Part of a small language model's weights.
Size: width 128, 4 heads of 64, 2.56M parameters.
Training: a variant of SOAP for these matrices, 2649 steps.
Each number is 128 + 24 x the weight over its row's rms, rounded and kept within 0 to 255. Layers, rows and columns count from 0. Numbers have three digits each. The size before them is the row's rms in percent of the matrix's.

# gate: layer 3 MLP gate, 256x128, rms 0.194, rows 240-255, columns 0-127
# up: layer 3 MLP up, 256x128, rms 0.202, rows 240-255, columns 0-127
# down: layer 3 MLP down (transposed), 256x128, rms 0.168, rows 240-255, columns 0-127
gate240 089:136147119123046110136144136125113111100139128114143096103100144103124130119149125116120168091111118101130163116134118120101154117093109125118115145158163137123058098137116147133102110134093104116073159136130159107131123094163135176098161172077148126139115117124125143136151116117128122156166127105144142124116125148089168141146145175094142109141114123121100091102158155074115114149124
up240 086:147082107097173146128114117149127119141165186118138136109153123155123109152136142097078113118137107102142133121102089116161100117089150128109134103139111111129167157113117104110123160098123176129124087140132112172105099132077091113099086080164146116148181117099128115126118140122142131140156109115109128123171095100156118125116121119124109131077103100114161166141125148139098148142144
down240 077:104129143114099140145080129126133106121122111117099086112128116084125118120098110090162128125131157167135149090130106138140102132133146128109114161120145126101143093119164168146130099115153098114070149116123150100158069138132116132094141161074083129130152151120129135147189095157100088132126142162148144149125093122115095131114122091148149112142158105124142076104110132154165123134105
gate241 103:114134132145102161143125165122138151085152165098135079126094150139153102154154193083120126140145153124124177129122140124135139114144141139128141108176198100138081145105148141109126154137166129133089135072090159087157157106089155179137139137115131115140153120117116082152106134112120110136138164128112141139098153132125113118122152115132137115127163145113129115156121115124131085125152
up241 103:119130100106113204172123192102121137127128125125116118161130100175096105124129151104117128131168090153153112101076103108070163119112153125143116153113188112138080101134142123118134106158135153119141136108138138118160104124158120150097133158121165114126164108124128086151111126126142116129090143129120113082145133124114132118086111130132137095101149111117122118173144117158133098156141
down241 107:129114123128145091150130140121108137095150131138130156134138119126194098132162118152119106148169095162139146171128142122132087076150103142118143118140158110109134124085154118144125102130146133139154140112164116125123106171104130154139103117164125153097126136150106109107160137057106124108130107119089166133097148102109085136126144162133084145170145134107102110113073127117084081130143
gate242 105:110097092125106126105104096150130131130185102161112112160193123150137115119133144112105083119136112102126148105108112093140115125112124106081107151103127126147082098139162116116147129105154117155090137143081149122115123103177147105150090203111099147124125115116123138108140138120093157105109134109156131136135120142141116116109116090148094149128073135110100138086103157140129132169142
up242 098:165149164119133121142094135137101116152129162097152164102110152132127094115106136148114117093138110111111122165118162148123144116181133134176145146142098132106133105150127122114140168162147103110132131144160115077142151177133114133121151104137121103156119150180164118103130128128128136116134149198111120148099154191143150127110139154113104146144103123157109143095173115162155178135108
down242 107:101090115135130093113108108168132075117110132148111102162105159127146082132129109108148141154134119135092118137102152096116098120127157191114051133150179116145154149155149106119138121142125170097108142187126150100156165152119115101139142165105087126135148124105123125131133125134180139128142124119140151117141135128111091134127125119086154107139070123106143111134126172117102128140120
gate243 092:111171133114072117110140130144110146116106099151157157129104134163173162117105119180128124076161119118137139147138121130155121131141144094104096131074094123133140149118116103137102106063125116072116135152166108144144096090109104111139139127144122104108126118140124121133161155100119119160107129169092158122153119110128105126132145115137087139132128143098106144129139173124091128060157
up243 095:103176128086085108141133151157144153143088097140179150111102100145141144123118176170122133095165108101137103139142115155101126140138138110153100110068131138156125129126122117126105140073128130071095130154169122181106112130109094134108151116116119111102133131145140097119155118103117145156129121159099120115112139149111065135132119137092100120133138136105157106139127127143098115068130
down243 094:144142129150102119151147158166158119127149119121161071089150115098118138143095112107157128154112120127153128132115172098136114123115156165127094102084129115197132130110103138146150092095117144091110108106138130120156089151106155111139105147123119199122152144131116125154079113127111118139131142162132088128112130126104096094133136139141080129111148137135109124090145132176066128126122
gate244 091:161124100093131153139132073163138132157145177151149119104096133119133103160101092110134105114116119121111130119134116148144096079120138129126118109124108181127107076104175140113116147062130114167121087134165109115129151140131135161131139157148120170105142135144181110123137091100106110135175120108136109125095113133081115133129153105131150107138112107160143097143121148086129150167144
up244 085:129099148101076165105110112140124095109084115130135190144110123128121107105133141150140127121102126166108138138097137121139068148133121173138114142186155126125127140135112125144143103114149119153145134094148133162110195108114087106142113122143121157149148122095147153107093148152153161113102165147118101143077143112151151111131134154145115074090147125140150105111113108130139110181127
down244 098:109128147133157108125151142163124105153130103084134103154161145143141135155143136140119160117157114064111143140146127118105113110124138092161163159094128132106144100133125082122151151135092150071123149116114093123148125120124186128180107102103155150144131106155120116140151153141122115111115144064100143152117144127140163147110115129111094197113150076161123106138144137139161132125112
gate245 091:105117128115102112125119069124132156144129148081124125177159145116110130158128138135122113095184089138143106149127146131133137092098150137138155079103082110142174141121120123102137147098112150111173129103144130116141093163179152143137093129159139158103096132120156124141124114097150083117116094101136143174149119089108149123108123106140157128119119139147159120144117127172189126120093
up245 089:171109082122130147162067119092081138136107174092146139102127101095132127071142123103125134122111136139088125127123113164105130118164112082110122151087143104156099142188118134110127137144131111114056111138123160156120124126092109128146148134102135122132160136096090087108119137138121166141093134118085135133127121173127119148126162149121104124141153146107110165121146101136114137115140
down245 094:064114150149169130127102149141199179135129115160159079105139144116100169168140155143114113108084109139112118114146097157164132162130117111119104134166141108129123115181098148092131148141135124107138110160127127110189095160116135124113169101122101113127104109113133130115147097139137129117106142140163108142099096114089143118158106113147101147100130092103142132155133130108145108118111
gate246 104:126109149083177149135083120121144124143161134127110150126126113127139117122116077118133144148140114143130093098139092085193119150163164149105132116127119119130139119095117120118096119150145129162147156104142142109141120127108105112189123149101109143092140145134126123186155133116095150104155122091118122072168102124109133123120122122127155177172159141140115181172102153096136130137156
up246 102:128089124115045112148141110119139118130135153098120180104138112144170124155169077144125131100096123151144126147127126100102111132130180096098140101081076087130127139106125099132113094108131133097119152141128081146121115123108096108154129167134136144156135143142136124163194150159126153178113126124103167123130109135133126125135097104107136144152139146142125124121121116094154138130086
down246 095:124179118159146102109189125115129147126093101124147120150097128124104120135148135164131136124118131123128124106113132130087155118099101139129181124145135179157105112140114131152149107121107132117129121076133148104139148131155183182115122103169151131125080143129116114108085171150084114110157162110133105130135184119097142123132136177104118119102097133133115162097157095138117105095153
gate247 111:122091137106135085119096123159124106110149113176131133123122113139135130108113150113129125091120128126149134112125085148133133130179163112082118156135180086189127110131125113056101109126133110133104118112107150135094145106128132119131101054124088149096137124130131133139111152121104127179116148102132151154132172148149187136159127141117095141138111170120171106129126157100129130125113
up247 106:168182115138150154136161127105106115102116118107141093109160137140137089157154067167128137156119130142114115156127141094127108142150122131186112160138123150074111103139150153131137165104141140121141129095153148107122109117126085127162134207106138116138127104125118078125156128127122116112147124144138105159149090150111077110116141133169124105150101082099109136127147123158139113105143
down247 110:122120149125130158134138120123148117115139147120142166153102152138115129124158096158139140106087132122107091167147165078131113117124163091109097133176142178106154111113152110081127081095138151118144146138125081096123124158113052178126098107174097117130128119114103129126124153093135131136129135148091135096110171128135151136117150145143116113126129137106107092093087151153144119094144
gate248 111:159097148078162168122155125157106119128140155123143161143083116138093105142155138120164136145133126129170168172114130073152106127126135149124159158119145162135161130183160156129129134087080130134172089135141133135100126075078113128157114087147115134111157133118139161110077149109145123114127086138141127109134120164142098139158159118123115101135124146098140145142141124142149110131116
up248 111:095083164123179141106099107124131172148132139129139133134113105129125148129111125168139082079117124073175141122159097114156133099120165105125116080103161148142148163129119149105120111144170111111114091122118118140111149077098138120127090120135154125090158160128112152129125116109123147164143067085158118095138140147148135111152125102141113166162117123130111167134141139124133094109149
down248 118:148163109151122113123119134085132150121125145097100094152114109159108108121164145136167136156055112149101159127106127145128151139110115143122161114164085125140123126076146106147113074145145148136155178120104105076133139161134098126117153106113111119168126127091114116117105090099142112120125170151156119130136092125126134124076094161135103099120128098119136120094111182097132127129134
gate249 100:125122138107144104111103147141103113089158109148164146126136163129127142078105141121124102142115108144136148174176126066126147122097136129154166108169118091079124102077132135122146178157147122115162125110097115128166166118129136154156091101104125128140121109090140127113125171122087134165111111165108128143122081105114087110113108105132146101104128130173112163110161129150130131126120
up249 107:128136130143130094150130087151165155110132116103143163115134151120134086121130125086092159144155072107112124086103134167114096096154113132136094123121127148132123126080131129106091139097151139118234134192107139131116078121103140154133108115106132146135152127139123138120122129120119131149127107103145117115151150098108125097130109097116098177138124106128110169124088120097148123142141
down249 089:168109103091139157125131155132099158142094130145138154141114156160133152120113106076117154126133105084123144092117087063188141163179099138122130120101132127110103105138141140136144135156104132152099142109132060120074142057131137118143142164122138142122119142119111131124128149107130145128112098088110114147162111121148135107154153150141122100095125149169088120135143123141121145125134
gate250 101:126092054117088143152126109117084137126112151102163088154086132121103152172119123121159112156110134118137154140117115081168165117163130139133112121090130127129146147080134117157131146159087124112113141141103119156129166111097151146145106121117144145100146162095109089132143152143154123139106148115119082144114152141087127104084163126108126135120105131157160135132145131114142174113077
up250 108:143093143138161115134126122153107132183101163132164151143111133133186129136118177156108090134064167116121095111129118138128139110071097130130142102121127128124135132141171138159165103154133148100146110155075106132129123111120106118127107116149135128130134092114069134097107114153157131097124143160108117158143154135104165116110108085127121168120103165137127071153127130102127138136158
down250 106:123177126161160138113121124117121125093116115144106132069159082130150130162135123110152138169154135133139145139125098114098104082119128109126085128111121156142145182109056138112132125135122126137119106132113141159128095106112099130152108124075135155108122101137163180112125100086108147108087097109098120106136155117122115151103154059092129126111128131142158120095131136136147132131088
gate251 091:098119114122134136127142159128146110091137151120162154150068142180128133127150096111157131135154143173127128148147125128161131116139157097154121110179129161146122135108138117055142151148129090129158147150169147152156107109151142132147109085153148164159108142158134137119117111169136159137125123154116126109154133129128126134080146118125156147113087182102132154156178151143102156124169
up251 091:147132100130117110122102138150087162152116112086102102162123139105151086166110127155140125112121148135148124150115148104062154104113134157150110162136159129075132114138110152160077069135147119090103108113094124144119130131098123135119155149133132072131170158112117137155116110129115110125123163145184126162108143190144111116125136148124138122155107105083136120131098120105138116126092
down251 100:099092142122108143100119112127136130100080166123118123155117132125158116119129121085129132137128120130110144128081114133152120112136125111106106109149102072114138108095130136133099134164118143124109165115138140109130090113169124155105091099131083128060144075140140123142102129137148147122163115131139110100104146094077133124054126091171139161127082113134096175122123168142125108132110
gate252 102:141128117123202097140128162127147114096125150141132091147128100140133115108076119148156095153125143131114142153149123129112127158112155095082149123146131101122133130189133141126137158134082096109076099124072121177102138162110147107172113152101125159137113115156092122122133127117120125149115130129128174100126092112151097132191116139160124115156097125107146101142110126114159151119116
up252 112:134124162120167143123147136142160116125122172102089116139127112142138124138099105133115097163087136160057136106155146157117145132113141110122121127145116120145131148170165126115137116120116089126104136121103124146182152164099145133125107171121147154193134134132143143093159166125172126128168134180103124120093107134133092146115144143158182127140104081146136112108147103137167126148099
down252 101:126135150110116082127121142149108122127135095107085160137128114157175122110123111141126158129150180089140147146148125091197145156158131108064151098116115168143114083112137141119117144108155149119095115128088135140109163111130110093132097128153128147099159165151117153124112131118088118159105140152091174141119151113143141133138085121127105106138100169106125130153099100096150129105150
gate253 105:144178138085105122111081183132122149159145119138177121148134102112138144149098114111098106137150155107166120099100148133127098101170110158108144149146149119086123145113117125138077125141074159136166146118160111133134154130108125090120099088104164148130163130124110150124161167148117107114139118123108110122115134108116165113137166118126155107154145114120171165124123138175113158149168
up253 105:146127150106149106208125112134132115130120136164105151145123090096106132151111133106091114111179113117110142102112141148126162160138124096137083150145124095144148121119127088110156113125127124146102118119141123130142165147102103142159156134125145116157106105139139072211155147109150139120115130184124139094126090125168092152114114132104115150134149147182130117106143145149134147136164
down253 107:077110110115118115111134133140122161145139128126144107133104116149174123079124152112153101112121129165177180125113190144161125122159135191123119139141127110143124063133140096131111156155127105159123129164118113137094110125147104116084110083110105117154126131086094136124136122131141103164143135138082138111159129111086141125125116111117159125091086126151164152147092114138120142167116
gate254 099:124089134151167186151120121134133130126092103148127161157153120151137148142114126148123105121162149146142179115119134119123132148102126148109135139122164203107132140108146143103134146113150102153109117137142117101111171163146100135139102129119105104078169118116112156107153131128129117108116155086125157175158161126146167129121123135076135093075140120166175150129117134093176129118117
up254 109:065137099129118147159088176119095122117113122144172186147159150126165154107103127113100103140149132154141117135115113091115139090134123136135175119103162094153133118138099135111105143130141173118142142152113129127108107153137093090102100101094096137110183106151114125092129166139112144147135142089097113153128128146130139109108122102116121130155146113170125146129154163090175132137089
down254 119:083124136129128115111129135117141146123135079164137156132147142133123118148121102155107164126146112121112136150123080114120170087139134115168135139132113132159175153150181168124180090090095132145133126146076123112129153143154082078170132120139125095149133126160158121085115097114123137116120159105086161100146110171118106125122094138142130149115122107137133110070178103133123120134130
gate255 105:091139133134121143137103152144112120131123136114155139122120099119095190157140146116138133155117134142161143114158156135117151115119117115118153077189151110142075135122101131136148129133130140093114145127128146118117100139146090121158145143133072035146095111081129093124137142096155136105103125096118117099139144148139099140133117126102106172117104145132114142102087160095170155158110
up255 103:110132133144121132168108159115085145154152115119150130141105109117087129140158136117153143143121126144136103169094141153116144118099138070125170134187138097138065132117151129097136152112150175114120119102110135130145125125173107125143173143103102076145106104100133065140092156069140116107129121125142145088110114145092118161133113098123107162143128138167117122099120156135131114141139
down255 092:167128111092158161121144093134178121107115114114127161139120105178175141151148147129121143137141111091082148146125098109163176119186090145140148099107116150169147112086163121140120116129118127100161139116121120141109129108081140159172112097157123163123086122178131082132129138111129154088117123094096153118107124135137121131128107145133120128152124087105132129136140126076105130127102